Weights of a small GPT-style language model, trained from scratch on English Wikipedia: 13M parameters, 3508 steps.
Each number is 500 + 25 x the weight over the matrix's rms, rounded and kept within 0 to 999. Layers, rows and columns count from 0. Numbers have three digits each.

# up: layer 5 MLP up, 768x256, rms 0.0661, rows 280-346, columns 0-63
# down: layer 5 MLP down (transposed), 768x256, rms 0.0599, rows 280-346, columns 0-63
# gate: layer 5 MLP gate, 768x256, rms 0.0638, rows 281-346, columns 0-63
up280:490512496538468511466514499507521510498517496498526497503539484506490496505489486497483487509545496487472540461457516528516440485515519468508511490533471454515554477506491574494514476486461498
down280:557490511466454486488464470470498515523496502493480459501535515475526487519532479542468537470489518506512458484496508487515500510521469495504531481464478516465525505447454556484541506498488468
gate281:448481502471504458553550498440519472461528522473472495494497519477472497560453540550478493473451445505525485529468516534512544491488538463513472506503504520482452430512529512479501441488505431
up281:496505507483490532450445482520510452532503505522493526517481539512467548519482514498516519545485479538458502489497476478503528525458475509487507480498533506529510502471536516491503614478484497
down281:470487509524495512507506459489451485492521443488523459505474513478478521508477511531520505521454494482551491445477476558496498471530499452474516479491505473488514495533488519474471491480504525
gate282:483505519539489488498502522450500493534485508504546490495475480511513490479472547459462481510492485498489485510517527469515524490469522449503478531487444488492471488482528543503509542444518514
up282:533482498491429461552494492521496503472502494452538500498496511481574509512508540517514507550499527548497497539496451536474493497503538468506490498477481541507525545532549466548488510478537490
down282:512472477492546547470496520504499486530512499531512527509496482524455502524522500495521521485518509460503470508459521493532485512531467515501539528490531454497498490491484522439501519501467481
gate283:523474427478500480520496496548472472467542510472525497460508522483514488473512489532484515489487468530507477450485514477522465504526539485492457504521482519499520470536469512502530517494525505
up283:459483520447461498547508513487515519467497493534548534474486485547481561497525507481505527483516509478487546504518541500488549501503484508485496483443494528508471501502534459501478511513497534
down283:445522524507517514489510467487493495462512437477456517564485496489461485509512498530481510501506518481512531519527518478483498536468518520537499480506505533471535466444487496499474549494517517
gate284:502494505527479533469502453515517513471476519481468468502466531514498522514535443481493483477524488501502460552491507490549472507560509448514520511477500480470481508536511508493448509533450505
up284:509545467507501486488565481457524510497460528489468528516488501501529497510486476523528515455512512500503528527472494515527531535544539526511507528531517505483443516493526521488462494483462475
down284:499520479496483514513523565522498553487544494483549499498523510492460490497473503505522471483498547531474522504509499495499476489444505512494478490499496504535499443519454507427486501522473531
gate285:466487479484476502494483516467450464507484496507531524513477496518527542524507512529476513471496513496466474475516532484477460487496494464501460486500509532516473527490473512527474468492524503
up285:471495523476517469529466499536494532493501521526496511515477517529538466454528501490516517516525516532503518505509497448499515511480454471481474483476484498502508503490519537492502489508505525
down285:493503480505533484500502476489527486476496502503559517488486483517533536475532480520492492534487502542495526501455469498459503484476511486479546490533514505462473457492495429502541534488531496
gate286:526523523527537482508516486492479496494496483543467471432505484454504472521445509492477495537528479477462495498521485506490499475501503491491488489491507520521496532536534493508494461535521512
up286:446519515504511493487471493489497502522511521521553456489488496509493559464467483512534519495512463504529502499503515514456449492484508515484513495501493493494560501510488492526453465516520510
down286:512558464503529516524550534520511488539490512491495478485440485467509438476483498500501475471528550495507536452491492498478527480498498523495483479502527493507504529492524486472499513503495534
gate287:482476514516489507495458452454562503475501542482513513470516516514495488489505482521530498486521507494528534415472472487483465424520470497520457489468471543483513520504489412501523516495470509
up287:500498464520497502465516498520488478485526527526496510534503472482549487535507502499507528508507445507508486473458529548467528486514447473523503528515549435461499488497487483525471503495523512
down287:490494544493533511543506453478493531528506475459527447478492519495546485461499501522504529500516495538513542526519504478507526517493535489480475487530506533546494515484503480469548505486474489
gate288:491536512532496478485473504524483482471505510472534479539503496509478495463511495495459477490489511501452521498510478514535515512448531500443514468456570506517523532474484512495515512492499488
up288:487583512487484469496532470518528514520470481521493487497489461536512496497474493487510520474497495472509499489523519489491465535534513497498513486484512507454543480522476526545520559502465465
down288:497499511509542451490500440506501520505474456481504505512471531491476527512524495524496490495435522477481511493510496492497512497442475514548486468487555486481522522523497460485489480538489458
gate289:465559505491499505528537506470553512524516524458413515505499507520511527463505487497533492525463549474495442509436475491520516502454464517515500538551528499515457511442536513487460466502486501
up289:433511530530529493507495459521462475480562517474495497537512491505520517511505532508479468501468502463496518526515449523499484551497518478494470502484472509502511471466519562488523502428484485
down289:531472479524498521497496480539516467497490529476542466511505508494493520477501469498504509469532497526461502489522472479465488509482497513452504503529497467473444500512525477483463494448468486
gate290:530511536498516482539512453524473555455500461487458485492492488464521519505493497521482535479512536454516541501507525508479500533540502483472488539459526487500510498506520493515505482469494494
up290:473493468522519506481501524510457479515477526473489530478532494496526505513544501475502519510505544498500528512517468474495478484506477471503512512526506513545492522513455462475530490496499502
down290:509501491522464482518515507524524483502526480504466501479510538494484506464534502523520549468538538539473519500462561477485468493484484461487521500414497534495465539453484501478524507488512490
gate291:512477510494509485541485484463516498488473475475548476472490517506530482493496477502470486504530489488470575499459492471478502516525529486538443505485534501485498503494471474482563486554498500
up291:501488502494531463475500547524513527503496512504560477478505529465462530523500502490493488503494487515472477498495489524499486530541472475504525501491508502497512490523526491525510479415541544
down291:497535489541484520515522540501475491482517508498488515473550492507494504457519440433492521538494485449489531467484508474512488532498490462528486518500505523505521533455472536506515496514522482
gate292:507487518519516540503458527511522511451482481477485436506503543481487494495488480505511482475529495474527511520531482496481454511488482475462510488514477513510457514505525461447518462508505476
up292:495514480510523515523533488505503479540516508533549504517532473490507485476497531487519503471451500489492476462521509516507497526511490469477522534539513492505525457494528463528499539454464505
down292:489502501510520494453474523553525504492436534490474470520466466471532498528489521522494501506534501544521461525536503473519491543498467496505512510497505478486478536472481515497499465515471502
gate293:472453518511491480517495486476481490507494528468513474496524478528509486544520504465517546496516506476474461440473540479500508498500513514499534491507526501481462494533491512462496472487511543
up293:501498499511471524453475492492484477546522526501481484543473505497480513467495530516468498463482440496538474533489485489490487526493514474521467471514475461510511493476526513490476505488532499
down293:516475507471479502491479475472519519425453465509512485467496475434486511516526453538499482504480484481478530521501494502527492497532518490498463529496475524517511499510446504547460497540478463
gate294:505474451480518501515484459526460478513545518465509526517545493510528506543498515540510458486468538477510530481506444536495487473476500456489490499501508538495518502576486537473517466491530512
up294:488519538471519529568464503526518481537500525530495496484507501535458513425523503512527460500520525490481495504509516530499501502515506529510484522488476455458522485514482487504498489499512494
down294:490477530513517512472481502495458524486484473493507487518486523506493445523462529531488485523543455489448494533525500491455559510486499530455539498476496524517570465490487483544506482502472499
gate295:491497524536470519514499539484491542502476467505464503521478454464512474501481466464551544504476527523494484514467575512485538518476464538479524523502494542517463523514544487469513565497531490
up295:495470466512517454547538524520500466532458514511468469479470510465475494479487475532479499496480512482503495551530516482505526461474508512510480545462528486524507525502449533484496498522526527
down295:493537520512475502456480484468511525452454488481494482505510535554538496494502471479506496496551524533481504532504528466497492509491513484504531530509488470512458519492515505500510486483529453
gate296:475506496509529505498485480453493514467550485504507479501496442496483489522517525480504472505454499498497485512489506474482490516507487493539533524513448484565474543498485488470493420510496493
up296:498529533513497480514527509472495470472501523511504518491498501528483512489524447500512459522494459516548503496533466513495471473440508514506505533521499502487514485516488468498483460472495497
down296:513517508552580510482482517479514498485512489552504501444530466506535497492521485513494494474483538512474481537528503443535480478481510475507490450520487480512487523463526489479489471501549498
gate297:524517556541492518488546513480574487513476499528488459499525494489510473471477464496495530523505517448486503540475455523481556521483507474510497576478495482476492508443527551488531531444482493
up297:514502522515519522487527507527490498503481472489516501548475537487503470458538521470485506533549457464513519512455498522481504495487516453563494490470485508470532491488478531519507519493457520
down297:455540515461533501484498465525478474496551464471479470523484498519496518540488464489508493503494503507511470534503522508463473513468530456512486500499522520489536485510510471473474452515504524
gate298:513512533526495492469464485510483524454504525510494457493521467526473505453504495498459504476507488511477511459494482498472483508551480475487512483527484446474472495497532504515521508507517474
up298:515517509453522510512500470442494542462483523542466501494517513515514524551514487482504476485517487462505519491507501504507492516509522496483467516470502507512494510422448515526479483461503498
down298:497531471479536485530519440515546503503495475546496524502463476485460466499515503526487501505451491535529500503510492498508490515506505474509485444475497516486515491496536475524466467491461514
gate299:509529529486488525465519493492506492453511464496442458538537511545511497522470539507555496467531489435480562543492469529492507494525531506517514539532492493505475520465510496538479497516502455
up299:513519525524454525479495467494459519502519479516517545461530502494514490450533530486522515560473480488510481469450477516496476477500481512492472508442539507520495485489498489491481525421507454
down299:513488502498550450492491538510506510532488458491526490531476459510502516480512469476497464482502488528490457529492534497484481501499562481479567503525459490465484461499501494468482501579535516
gate300:494482515504456487500492487533498498481505462492520506501509508476557502540511518522495513447494546488482465467503523458512490486442515477495501497528514488475507500461515453445500445500514514
up300:495526515485510526515486498431519512529494519531509442499500499478485510495503523496445545497513529479512529496534475518491564516506455528466490463477531531501487525470509522533505484493481543
down300:531446486485473471504466485517511449503446451490500526488505476445523437508520454511518477526476526521477508528497490466522461467505497495507523447525481503458489500485526489489523502498541479
gate301:478506497491504517496486507493487538508486452471509481521492458464533503495510514506506499515504491479532476470483538444473514520517515500471501507493479455529476448489544489465523490535506482
up301:482486508486488512475432525504495530468510508476486495490530514438557493505534488488484499473484528511482492458494526516513530491524489522510498468540493473496510459529499524511473498537509477
down301:494550507524496494563509511525502485554492481472560542500482479518486553533488489494529496472527494474547493490463501484530473534492516501510455519455495466500482527483510477503539484520497498
gate302:546509504527513496532521493450484482488514453485514525498493516488471518511540481476493485487535469529519464484487440517518536486542507544508494556513542479495509457483498489500527526477497504
up302:512502508495514516494496500464452470509508498501445506540487464497455490510497508542492496459489503525473530469538535459479468503474526498465483513500498517528518508494473549495483498511506471
down302:465489485542509520537510481535510523521491492456513486451488478520545461500488440475477512519481507519519517496523496476541493504519482480481508497510484474522523547548520536501495482507446505
gate303:509474554489503476497512540464485494497555494477448513508517526511496486506510468505506485466512510474500511478500454499522491484478489442504508484485492546485507487522503508546487504488508509
up303:503500460468572451470483481501501468520554446504481475487472500491498507470529482494490495486477487505484483479528505523468477511462459471531502469485528510482510454463453481482509489488472491
down303:481468485502464518529436503473467493486490512492486505503508459484490533486513537499500490509492493496501530524495490507488509480531493540446530527492464525477515507510511486509485505504503492
gate304:537464511508547495474449444502454494472496491510514501522520470512496454500545488484496505485449542484559498519509535525497482439459490501480494509496469476505476528474476452516488475468433520
up304:501481429487510524514454499503471555507456550487525486536500482490522533473501463476509519512505510540473532473523465522502491540485491507496507485497502524500492482518500517512504527527483507
down304:491489538495518509475506505480504478534513507508500540480478494483461498499519508495567454510475500497519501511508493550502509494492486494512500506464457526498560497471524492489486516472524447
gate305:540496521494520504502531530522526503555516505509466531518455506531481504518525486524494536493515459505520482517496530460489495456500492491480518515497518529535487502511525491507515467444489513
up305:483497526552515510481501512487503492517480506524460478497522467543544493491480487491473534474480480506443488502481510497483458491528509512447485468473506570529502452468502509509519463474520461
down305:468484508523481489555473426520464512472506510500487487506463538506524508467521477502539522464470533469490493552536515521494520509486531506485480509532493531506520483542508496502513503543508516
gate306:512519574518454526514476478493522490482486524503531523515461492549488534487510492492510529549533547468524495493504511516539481511558499465503512480439500488530526513503506518484504538536527523
up306:483488443506471462486523494503436515447520497496493491458514489516493485522525509516490462494476498504524526532493539494463537477487449467520485512539505528497516488504482499520502467497442477
down306:479499473518520504507469464497508494500479502462495533511464508503501446514557504506519486494485453515527509500506503517492508538481528491526503459495562489491497489497504473505437502492503494
gate307:547520490554471484530455480511532509520508511498490493491495448488517519543536524509473513480498511503470475456548458486521495465500492490494538480541496492550490480478454514536537504489519527
up307:464495537462509459494521522464546507495488529517518485511548449513458494472457468506513487492484517497502488520495494497473456504537513508483508482512420470522474478519534498475574529479524421
down307:522466483549544477469551459510536491521522521506459525515476509483463521555502507496504485527472450482509465492518520462535502537483502562550499518461518461528555491487478498523469511485509496
gate308:533489465522471470508483481484535500531454484487462503516502534491501518526511494515521547474524491522480561509481534485439512468485479486496518539495556478535487559471503494509495513487480529
up308:483498526490510496489524487515497510458479508480509519516518511534524494491518529490536454518507522515518533485524495446491510536484525483510507467516441504486486475462506495537534497537475523
down308:487517438496560502481480501483517493511544507448514497523518478510498505504508488500541501502505505467486481494492504484533537517505503455487522518507503506506478469516508513510523524482512483
gate309:520470504473467486519526523471504456441501507498506471491495504466516487526487468522527487486521524469519519526512455513485488503537481459519594577486491484469493498460487528493460506530484501
up309:507549526547489464492472533459498485469515492492477505517515504520500522524519489504505494530546536525511490519514492458520532490495504485469524539443496533556516561560492521508478511509478514
down309:496498477492540492508494520506436482509528524506530509492533497507487489439492514485510533486494511480481505513507476502497496523493506541534471485549479498502477497503491508494467508530468494
gate310:501535473489489482515530524498496491547521476455458528478508473503535558523533464495502471496510489486457503494502452476492490496481492512521536515484493516533480463496490464506493517487502517
up310:527479524504556503456513510478499545488438466500526474527502515480516526504493518484513498520516511481512467538479529475509503586482527498466482515431511504470529519457518501490481489463528464
down310:523532458528506480494497488506543516495497486478488528454517538476526506503490536537482495505507502499489503535487488482521521525508482503513502500503516473485473426470492471482450511511496532
gate311:479476555458532505506488462510504515478480542480531537479473451464525469510492540492515490470534497491449489466469480512520528496467466519478498467519507521484510464506522484515526519501495524
up311:508467525513554521478491485528461510483499511493505516530505518471466525481454487550453521479483492502535522477531535477491474503448495499508475503471546519529490522497503494508511453515480480
down311:498469490505450519530498497491523506507534482513478474479504489478517481526488532480496489481507470482450479476527453465514525488527480533471474511490467529518517493539544500517493536492537478
gate312:508507521492428495511520454539502474501536521516502503514538490551490513504479457511535449497510488480496497519494521490500462479499529519500531509526490488469472535513524517479457515510509512
up312:506495496539508492514495515509509484505524488477516529455476493468514499534499499481448461448467532515457459462477490523486515504497478533483460544487525467466495535441489503505461453486477478
down312:531501535467516499508481458493483521520525509540486528479501518488527533481500436521526496507489514527474537483482515529487513518499493510442527476498539466484529515464515482484472505530500546
gate313:485482499489513486471480484532495509481485459517512519513511432525534478507497479505464460499476528482500462511508525482510516508478534521502482489488471489508514468500473488499466458501456514
up313:522504491483529518500472512487465487491503506453465521525483459530509522538539538505533488477526514497515498520487499467535499500516492508502517480490502520489506485527502517492495520542514492
down313:484480513464511501515460474526508489538504515494520484492544505538490508470459480472463446496481462515507503530535477498516458518492494512504456523486513492465496453525470512522496534489502514
gate314:492513483482486492482506493513526535514489501525550470549501471548474534514514516520530490508478488505508479503499522524502513536507508487480487513464502499494463470509506532478488485511476512
up314:466524502497508505505505462475547540499532468505545475496519501509485507484474479514520588533537488496496456508527502498479505510449502503532479507516495479525459515529476479513464494495506516
down314:495501481447516479505475507545475475533480497521501501511516478486475484508538544508468520509486484452542468498492502499464537500515464507506521482483481462485506453524488538542534514434507500
gate315:497498455458487463542539454493492467453501515490494509489498478510508512473478568537588493495502486490525486457539524481539451516490504501523437485501539500458491505487544539558533508516514488
up315:462544441492498560474505487492490512483511539548511501505481475474498504479499513505463505492555528500494515491500518513473523524481492513483498515497523496507494491506492482496501513574464493
down315:524487501537513501495498480485484495491484493464537502477501509481524449485498502539516452514501499506493506534540518472487512425463528498467456518464490494541489500520516512485488522495495534
gate316:458484485506507466533497506513490484517483542490501499512479496486487497472505531487453430539506514518481498519518506488468466479473479516494532480492489507516500521523504476522488443504501499
up316:459470515467504453495461504534472509498539515484500450504479489495484491490468494500471483536497505508500505514504503518474498519474469501503476501495521514543506471522491491514458502551510507
down316:520471484466486471518514506497504500517509519497507507462517508534499508506530510498511462533546500495489482486482472522529546487501489535471497492439509481472468469488476488496473519517506501
gate317:474488498486516485499522473497464518484498473492482508502515471487515468555477472474485539476469532473494483523484490472504494486491500537508523464555491481504517506464480521491492525517511502
up317:466517510468464510528494493490467482496545507543505487505538479507503496498532453472492521505476478513506494463508455500491517470509516511504534574453517478455534496491495492517537522529483516
down317:518495494540462504509538500489501532501461499509485528443443528505518495496462516504502481502548523481504492542471481516525499494504499503500493474524551516508517491498495511489501497485516512
gate318:487507477506533515481520497539563498483501519529518532526489506460499467514463466498513475570478477497522557477499530507508497465508448503478491488505500528477455459507499506528463483506461479
up318:514520474526559504450552511450547494473492522499478511472464490488530518539475497470486501502518504482508481521528478517465483463503523476459524508526508500473458530463517524506489520553494529
down318:466529545511483479522491466554474536485492485486524499513480495494542501487529504460486517543516524491502508462512546500492525494487506516511511484513447482512499488492501489509497510479465525
gate319:466503529530481524466501508490500490499497472533483492496471459478520507510524507530564500482516457547473550499480480524452517464465508490466457466528492549487517522488451474466473495496519504
up319:524511505519463514463459475538511493496471477496516519523469503486490452512498477481520497510538494536489506507441511502488492541486519493482524517511513501498504560506512515476463465536502522
down319:493490488484505494540483517514517479513526485466499508506482542491546511515426553490470497531542491495523488482485498491530533495531510500540531531482515484508479496564476524508480510495450517
gate320:476476490514461464520520484525528569505501517447475502470487535526478505480534527522481515469493464488521470510484519523477479501529539476488514542494521515467520492489546531492476516518460501
up320:458487485499500519462495486470501542524514523543527516474478525528496517518515500495516498488497497502490470494518520528493496490500499481527493505401504507493528531481489484466497490496465503
down320:516491535543512459529476543525493490559472504456474496538513492485510543484494466478510561507550508507530518527505488538483462501485485520486517510514542533519494458503505493559548527540464496
gate321:489498517489478492517470495499474494518506500514473476473514487503565473498502467503510460504492492487505510496536471477558499508483511571519473488545516507544460481514496493518523520488509516
up321:545521504516496454496470525487470516508486505497534518519454506511539444491542499500520477496502509517534446522447475483480509491471498463541499519438484478509491531562497517498506494503523516
down321:518477474458519499504494480536486468470492521531490488494482483513517508480515530481501516517478474505522515526527522523523447536491512487489479487534468513462500527492478504484522483531432494
gate322:478507503509530500496540499466469499461502476496535478474518495517450491464541480551554452494445506494502533505454533470481501497477490513522499485484515495483487505484461482450464498514473528
up322:507485547511507514512491473512554495512447527496536520504520487485514465538508512481506508533485537526487541508540526519477494510468548487486520509493513509507517550492453479496491514499453509
down322:472497459521511487485538517494468498533513502492492535489492516431509529492526475527470438509512453467464493480457537493485510498528518525492498438477500518497498456500524534470500522498521490
gate323:492535516459455537492499524501484520472499500484493479446490507461524522568494471488488467525473500462483494496502464483467517510482530535444490529543462501466547485538506495573455503545546530
up323:514482502455526492512495508496436487492470511465483550481496540519488532522484518496532478505479489504535526497558497491469490501476511502476449515482507533527498524492522509520488470508522498
down323:527477510497527494492498505521538463523522450542527477511519506513492524486512509502500500509448537478499512489480503544491471486504453512514545480543512505455462505550497495517515510484529496
gate324:529534576505517535542505474523520519489482538525472446522510534502493500480486516520444530494491449467496516495495507504487489486500520499497555506507505464476491467513487509486528500449538457
up324:471472456475535568522485493466489533437468530495503512500570539567485471479493500472483521506451545479540500484510493500493524481505461476509540535481507533503465526472458468494492514508513502
down324:512474488516528519509461522431538556501453471532483497548552497521518487490482463457457526516529527532538522505508529499471483475491494485491552485492488519509473519547491472477520507475491506
gate325:464441463476502507475527477500534491489502497529543476439498500509491570532491550476514569469484517471507496504433433482488508497500531512528519500529528490492472469458491507465509570489510473
up325:516487450471497486510536487498477514487494509533541485486529454505473503458521518522495515504488464501476500523467475492458536531496515458491484498510464481486460488543511560511523526519548530
down325:541509506498476497514466498532484493510454529560508500502504486505502493489540527523511530536505509562530457493493454524547455524502487511497525514484497465443510506490485520510449481517518536
gate326:492471526528517491505513519514519538463491515526533497506482449508524460506487530485482497510534517464508509484521487467512470510445510489537497512454493502524471493476515516524525511423464532
up326:482511509447515489518500488501458477511506467498446529467462478512486537503493461487458522477491505542484521505501514496478443490533508488527484517492521486532458497527478470505475482479509456
down326:564488477501471560503498511487508483560503563519560487487479489552517466487508460496517489552494461534442490494509480504516572449465536497494524473480487536495517548492502468486472499496496510
gate327:505476501517459535440452533415519544546539489512523502513476481429514520499518468532451486494477501524487494500527514495487529539528482509471526473466438488516506474530515516445543506519479489
up327:522491508503492518511493498511524464515479487535477540479520489458488506494517531498531564453488461486490488474533508474464491538526507485537504506474543507506483516487508514535481497503465508
down327:487510471519494521490520484485524510505537511545492514512497505514494514511515498518510501480523458497478496502508481516549501469506480541526550540493478486528530472517535509471492516475520510
gate328:498506542454490542527485495542502517472441547551519498554485526493546510522467507503528539471512516482497493528525481516497529490489481533523476486488478503479463489532506540459503500542485470
up328:484545515502490436514528485494489503538496488492519530520493452487473498493447520521529454520519503469477455510510488511526528496505521530486511497503458486458453484518529500526506517505463514
down328:485463498522467570471504535515494502435492470520504499460475522469464456461530484476503513464552512525519498499490513515487491482491499494497518519531491522530508496521471497506504533485523482
gate329:512520462517525479485497502489469558507502489484500494518509519466476531507484448556501473470495509517467481538500491482489466483493490508472548484497473488532454505484542481487476486484515522
up329:501476476475479507510528489520513484517479472490477513451490483531499510491479508499462502486478508491520431482506483453494548486495525478487526485448502446500516516457544499465483549501511502
down329:507531488498489490475452546486515495474541485472469517538522471476500478526492481500518505486493491502500519545520527488494511506456500542506526466539497507506503514487510499492499526513548488
gate330:484485463495545489491504530519519499518513513509492519543532534514516489509533473516522473511470519490520520465459505511497486504457484495529482534509521516557491495514492501523494515496482486
up330:523519502501488443504483516489489482458534507514492524502487466468484524529560479491496490527505533513541526486516474506538519486517473499498484489470527526495533494572504492524477525511467516
down330:496484537460491494487536501483503508514485471467501474480520491502532521453536471508515550473498483538478473458506519501499492539482488462518518495569495502496470479493549533500459504452517510
gate331:489529506507501486502506517507481535529508474472501521475523495507455499439480481494525509515512531490513471510457536505475528481512491511517511501462503518510494511520517509538483547492494528
up331:537527501489505471509466484525525510471518501509494487522503540446533494534499516531512475475517461512495476471514495513468515441483503478530522490484484475494488435480499536500548474484515492
down331:481497534481513463495484518494505499522525463470491506471491488501530474467480536499495490527495518526546462507546477465517425464468468487525477486498508515513482454540500514517490562521540497
gate332:536522520510507537501494512518527511498492517515549496426497508496497482549494504445498530466514513503485488488522553527500495566532469495483540538542481504510461531462471490534504503515496490
up332:496505503450510522494528477495503465502539555479530520527525502495470549464465525505523474524478510522531467461512478500512512460493553516554503450469476491477500459590539511524494522484473550
down332:513507459484494523461498501540529519485500496500500453459536506490521536499508490492513450519508513518464537505451529511499468505522489474521534460523510511499493529477501501522529519531501479
gate333:466478491488520523518503529473490490533492472506483547473533468492508463508473487520500485497551502478471508471480495465583490462512537479495536494524472497459499509499559520463485506520542500
up333:475536505494521489460512503520495521479486492504524469495514503521492455486498487493511507540465485504478498484485479504524479507473474482511504528515506512515484490500480486534528496523476531
down333:528489493512472483503471516475478464512488512470515496502458499486471519508519491514479485498492515528508489478536472500501554484452481503490481478512489545468504497506498518511468492502525530
gate334:487505547546498453498464523477490514512514529514517467497497481474533493500503494482470499515510515442522483498495504475525500486495549479507514494504509512520505479494514526529479517425518539
up334:499487512543506506520499472480519499526540459491527577515535473537467512439498559501533473492490478494490490500503480499512537508470514475454557433465488476475494493498500518478487476520515485
down334:458513538492460487508487569502502466483506580516504467504448519508516491495481447488448517480526552482473528525500525469490486493482491545520468523508468521483481481514489514525501524486483510
gate335:503544451452514551450516462478473534538489529509507466513447488517466510506477502499532495503493474511491498458479510485515521488539533540452531486514536522471490509494447519526499511517479504
up335:511550509551498481505524516492533530477509473517509484475502476478494525451509502494471438504464469492475507493502529523504469463475482506529461462483521550478513507512497457507486501518504492
down335:513477483520466491486491515499458477497483506503523478475461482494506532435516485524503469440561478469473498489491524480522506502521526512490532456518495489476497564478470484518474522513508476
gate336:464447490493480490533513509490502509482496514491492477461479506502499484508535538487522527479463513472506517483469517503528515494466487453492496531503479512533506494481526493455513495468499479
up336:472500513543483527500475469486479483507482532532438496531479510454497526502528461555547480515473484536444481463529506532473511504490509536481497424481506506531546475459511505503525510522497470
down336:488528507525537484527588479514489507499503497473480482503485445518461505499546478486524511482481523536485521500474481511507527499502489461449500524510515488493510465449491501495504496464547483
gate337:503478524461496526494485491500500505497560513509508468481539459520503497484466509505566504467489532491508495470539501483501487489479501446517472527504472503525495515486505531498466499490475468
up337:503498471483508488484525511485457467441522476491520482494496533494497465453480504498479491533507513543507530536517479498499476543512482507474458503524494526463489476510536519505489485517530488
down337:497504505476507493491434492494480568486520498485477458495505463483461518484479485485489460474455496487503495444519529478509488490493454478526520536509531444535510520485456532479500478521512464
gate338:463515497531478499470505478480492551508498499557545473497495489474497479515540483484511450509476513524525474489524537527512491468504492500528477486515475519485534501495515475502507547512484510
up338:531496512485467452470470494473462463504532506517493500497489534494508515498478488510483474479527519513493445485497480486536487453482493539472489473511444504513493497533533476487497504534489523
down338:468502472489528505535529488544527515495471480494531513500482494483515482507534523463485503458464520503500516509463509516499486486521480465510523480495490538522548517488510509504492486530488504
gate339:509472504479512544501444509445489506501525514448494497486464489509513512501456464435508506475529482540506505589487518495536493463466520475484499533520518497491536497513444489546528486525495475
up339:463467505483524524458526515503531490497463513517531521485513528474495482473540479445433478454522433532538480509485502494500520547504473495523501502501520509506507489498465513480522529523504503
down339:484524478503469459508463482472497490541525549533536487455537486512499480497505518518544433516486539527496493501506488507452504453481550503493501473502462515529500442526523519455461475500510551
gate340:496498468480518447495463476485529494492505501475556417534496516479511486497483526515514519529526473516507496566507467514505490503509499482505504506503493524502447511501507465464520487526495479
up340:522494509510479497519515516526451507509531531483500511493502497557510492514505503468517520511489526509520487463502499497503472521516519499471497514470509515451548492470518472469480494489491504
down340:478514489533492438524484529521461551518492503511481481505489533480484493484510496524533476514518520467440502483503527475541505469513537498521482507496503534497494497457504535518500499496515476
gate341:517519456490533491426497519525490469501491435529522492513530494517464519502492505505489521470453478467479514486512499516475512474533523449532504508523477498449479506527531466461484497466458480
up341:497471508505468536495515504527499519508457496509485492521499499495468502513486488484511514495460462478468526502478486474480488491510473500485501460479495506511526494521509534556543467506493522
down341:452521497517526473522486466483488543501544526479500509494544490511523458526548493529492539512524506494475463504498514494495479473501530496498478502515520453470495546516476521481499527516516488
gate342:478503504529487492501494502491502505539530525524540469504518501513474541493545513486458485520489489504454504485481516491496486464498472455487458438481496460486526523527493494503450498511522544
up342:540473538475502475485493498522463522509506499471506525521500484497448418460516516490476468544455457526514505530472526509509468477498506499485508488494481487509505503538499515516456488470508505
down342:490478461476483484491515481499520517495500500448484507540463470473527487489522485488499509475553521487487501522501509476480503563510496530568500530514498496489498529476466521525521531499518464
gate343:450513510497484494533517479507519502436453490533475457452531486486518509499505473519497497508463533553497445461523497521417468462468489491499517505497511485556503546511470438527506542475476551
up343:520487566522476472479495472504551515510486451450514524526479443521513487505511464474473511521489476465504497463525510506499524518479506468477551544495529516525516476520498471488492498528488525
down343:491533518440517532545461494499481525466491487492473508512530512463500528518484555493489460492489519502460528523507540509529448498503495539485463482529515500477503513511494536473477518504510522
gate344:516492519505524482509463531476483478503506519500493494489469504496505470515455460493505516462501530515450498514515529513473523502495535485486487524481491479518504482513510500510471475475539546
up344:471527499515526525515479528505471543506519486520494498521487512476494503496511550525482505443513526503476484521460484497526535500474500529497504529514542488542509505477482522504450468520534478
down344:480514478541528500518506509522556504523517527451547531521459454532485477493483517464481521480510517494558515508482490553506480523486521510475494524524509466572482484442493480526485505516485508
gate345:504486507463485522464551541449504520516504478497539497485526542467509520518517457480487519539534507458533479482479477532469528473493505503477487496478477480479516497489499518507516505516512475
up345:529492553530528474444478513509492510575491491501514486507533526506513525482466480529503494516482553500513492523557469504476515507535519456508438492474486487542480529494500453522442504471464499
down345:533471525487518524451491489493501446515531468465547510471470487489507500505466481511475510486524486461477448515498507524491490528467518467453510475484514486520523516476475456504518501513492470
gate346:510491482442505502499504521489515491508522477498461470448511464485532534509515510509499505500488490510482479476498442493479519469488489468465489488476545514498488495505530515509471515511497486
up346:479542480444482438484512456474558512470475503505508499500530493505477456460523517518506505506496515486535537454479502500531485546437532494477486500485431477480483494482499496475523514480490467
down346:557461498500512527516485432513485488542521495504434490487476502510517535513518478499499506535473520502500468480516496499469511494516447455473571468516526533493476480558509487474524461503485530